Part of a small language model's weights: 3 heads of 64.
Each number is 128 + 32 x the weight over its row's rms, rounded and kept within 0 to 255. Layers, rows and columns count from 0. The size above them is the row's rms in percent of the matrix's.

# layer 4 MLP up, 768x192, rms 0.123, rows 764-767, columns 0-191
size [ 98 101 102 102]
[[105 122 121  64  97 121 117  79 117 128 124 133 189 103  99  92 176  68 131 171  85 108  45 120 163 107 157 128 117 142 177 164 208  91  65 137 123 101 141 148 115 112 116  87 139 155 125 204 156  97 122 112 127  95  72 120 136 123  98  53  84 185 169 123  87 125 128 101 175 138 139 139 174 134 122 172 163 151 129  94 138 159 143 153 125  67 157 150 113 163 182 100 165 141 207 141 148 172 147  67  65 100  81 139 131 158 142  90  87 132 149 153  91  65 133  79  91 199 131 112 167 128 103 121 138  85 129  67 134 157  67 174 130 106  92 137 126 192 139  92 121 105 100 139 143 121 122 138 107 104 118 117  90 166 166 114 141 113 136 136 143 129 116 182 138 118 147 184 140  91  96 188 140 162 176 145 134 146 127 143 125 158 143 113 116 124 125 114 157  99 130 128]
 [ 46 112 154 114 125 151 137 135  83 107  54 152 163 126 108 142 103 156 137 122 123 149 168  97  77 108 123 158 150  91 134 190 122 175 101 123  77 134 139 155  93 167  91 119 134 151 180  76 137 101 145 152 134 141 121 116  76 147 101 128  94  69  78 147 120 113 150  97  61  99 109 102 137 116 113 123 166 135 196 150 145 103 167 101 127 160  66  92 130 154 137  75 130  37 138 136 109 146 143  72 117 132 126 133 132  87 110 138 105 161 166  96  91 129  66  59 149 144 140 114 133 156 165 125  57 122 134  97 179 174 117 132  90 181 123 163 104 112 141 129 164 126 143 200 114 157 199 158 154 168 184  96 149 146 167 106 101 164 104  86 103 141 120 107 130 147 154 111  80 124 141 164 155 158  58 127  81 161 117 123 134 145 133 140  96  86 204  96 108  96 128 150]
 [ 95 164 172 117 202 102 139 123 120 129 143 179  97  78 104 117 148  95 142  70 147 167 142 161 113 118 127  97 131 141 127 109 105  45 111 145 133 125 106 145 137 143  72 102  94 126 114  89 146  72 110 141 165  43 166  81 111 106 129 121  64 116  97 117 151 154 123 127 134  95 177 151  91 107 162 131 138 112 112 146 137 133 173  96  80 133  81 126 105  78 137  87 117 139 194 121 169  69 181 146 154 108 112 105 137 153 132  94 155 180 127 130  81 153 161 157 134 183 191  86 173 103  81 134 137 148 127 100 125 138 149 107 159 126 163 135 156  98 116 178 142  90 108 139 119 160 134 171 117 110 131 131 174 122  74  98 133 128  66 113 149  63  96 180 143 140 149 158  97 138  64 149 103 166 137 147 132  66 126 142 198 101 194  88  92  77 158 137  95 113  51 151]
 [165 183 130  75 106 120 112 103 149 133 106 123 152  91 148 143  84 119  90 147 130 135 148 155 146  99 138 127  58 121 194 114 108  77  92 129 122 163  90 144 175 110 116  81  96 123  80 151 147 143 109 134  99 116  56  85 148 152 158 122  87 149 158 126  76 116 148 117 121 116 132 139 129 114 139 231 146 116 207 113 143 129 212 141 107 150  96  71 160  72 192  80 119  86 131 131 105 123 120 111  90 113 142 138  62 161 209 120 164 108 108  83  91 133 154 146 131  99 123 106 169 163 128 145 152 137  64  82  77 140 105  92 143 181  70 114 149  75  92 183 150  70 156  98 154 161 106 150 139 190 120 126 133  89  64 124  81 142 157  94 138  65 180 130 134 153 139 132  95 134  95 154 138 124 115 103 132 127 137  66 137 142 124 124  98 134 112 148 102 107 135 139]]
# layer 4 MLP down (transposed), 768x192, rms 0.117, rows 764-767, columns 0-191
size [ 97 103 104  98]
[[137 168 117 122  91 153 107 110 211 152 131  97 158 153 133 114 169 151 141 136  67  43 115 121  88 122 167 105 108 169 154 140 130 103 129 109 180 123  99 127 103 130 160 176 196 108 162 210 134 142 133 142 133 109  72 110 165  70 182 169 136 157 108 111 117  97  95 117  84  80  94  97  92  97 121 146  85 158 100 130  91 151 179 150 120  83  92 115 152 208  91 138 138 160  90 116 106 127 177  93  66 119  94  99 139 122 129 118 103 175 159 128 115  76  97 115  90 152 109 139 122  78 153 181 115 140  93 158 112 107 135 104 149  66 134 133  82 175 122 171 158 146 120 129 115 130  89 169 121  54 100 103 126 119 119 171 133  98 144 149 103 103 144 163 152 155 118 125 141 116 143 165  44 124 130 182 115 161 127 108  94  98 152 125 180 187  66 134 163 150 156  90]
 [114 119 152 115 132 173 191 121 191 121  83 116 163 136 115 100 147 176 104 161 202 127 140  67  98 124 140 137 102  64 109 100 126 102  89 138 124 113 125 119 116 111 124 124 115 103 140 159  87 147 163 175  90 131 101 165 124 153  85 127 154 137 109 169 119 118  87 166 139 164  92 133 169 133 146 109 123 125 145 192 130 146 129 132 177  75 140 205 123 142 154 137 112  53  93 185 147 193  67  94 126 174 109  88 104 111 100 127 157 122 165 128 117 100 145 155 124 118 110 106 102  90 153  90  87 166 189 143  75 184 123 197 114 148  69 132 155 128 163 157 154 207 110 186 138 134 120 163 106 199 183 174  74 149 119 139 154 118 189 101 137 145 108 116 159 141  82 121 125 119 104  99 164 127 139 126  58 102 131 136 106 157 104 103 142  93  89 183 143 135 110  76]
 [ 89 132 150 148 158  97 170 114 131  88 106 116 113 200 132 112 178  81  94 147  80 167 198 190 124  79 151 123 123 123 115 134 129  76 126 141 172 111 143 151 105 148 113 133 106 106 126  99 154 132 112  54 159 128 153 141  92  93 150 125  95  77 113 129 201 148  83 129 138  72 143 122  78 101 185 148 158 154 168 130 120 127 183 165 106 128  54 109 145  83 143 121 157 204 164 179 133 127 164 154 137 125 124 119 124  57  89 195 140 112 118 102 118 156 183 138 166 146 152 159 151  96 123 117 151 144  71 157  76 123 122 111 144 134 177 105 148 136 150 201 155 141 171 120 149 141 123 112 146 146 141 122 146 158  78 122 180 145 117 141  98 117  97 139 142 143  82 160 108 111 100  79  96 187 118 138 107 106 157 104 169 188 136 172 139  88  38 130 138 118  58 119]
 [151 105 109 111  59 165 181 146 124 160 101 107 126 115 137 130 177 147 127 140 106 136 102 131 139 109 156 164 153 132 144 142 151 145 118 120 185 160  96  80 213 100  73 163 146  77 127 201 130 173 130 146 143 170 142 151 129  95 118 116 191 129 124 154 116  82 159  88 202 177  86  97 101  91 126 157  94  79 151 181 114 116 130 148 115 141 126 105 161  93 130 113 123  80  78 171 145 106 135 151 137 135 144 103 143 120 104  95 111 145  82 143 106 112  91 115 126 105 107 126 182 172 150 104 143 144 170 131 159  54 113 138  79 107  96 134  91  78 166 149 180  95  91  96  95 157  83 112 157 157  98 161  80 104 146 100 107 172  94 175 157  97 127 126  45 129 121 120 124 117  90 116 109 100 174 156 125  79  95 103  74 231 131 169 161 137 168 107 147 133 182 122]]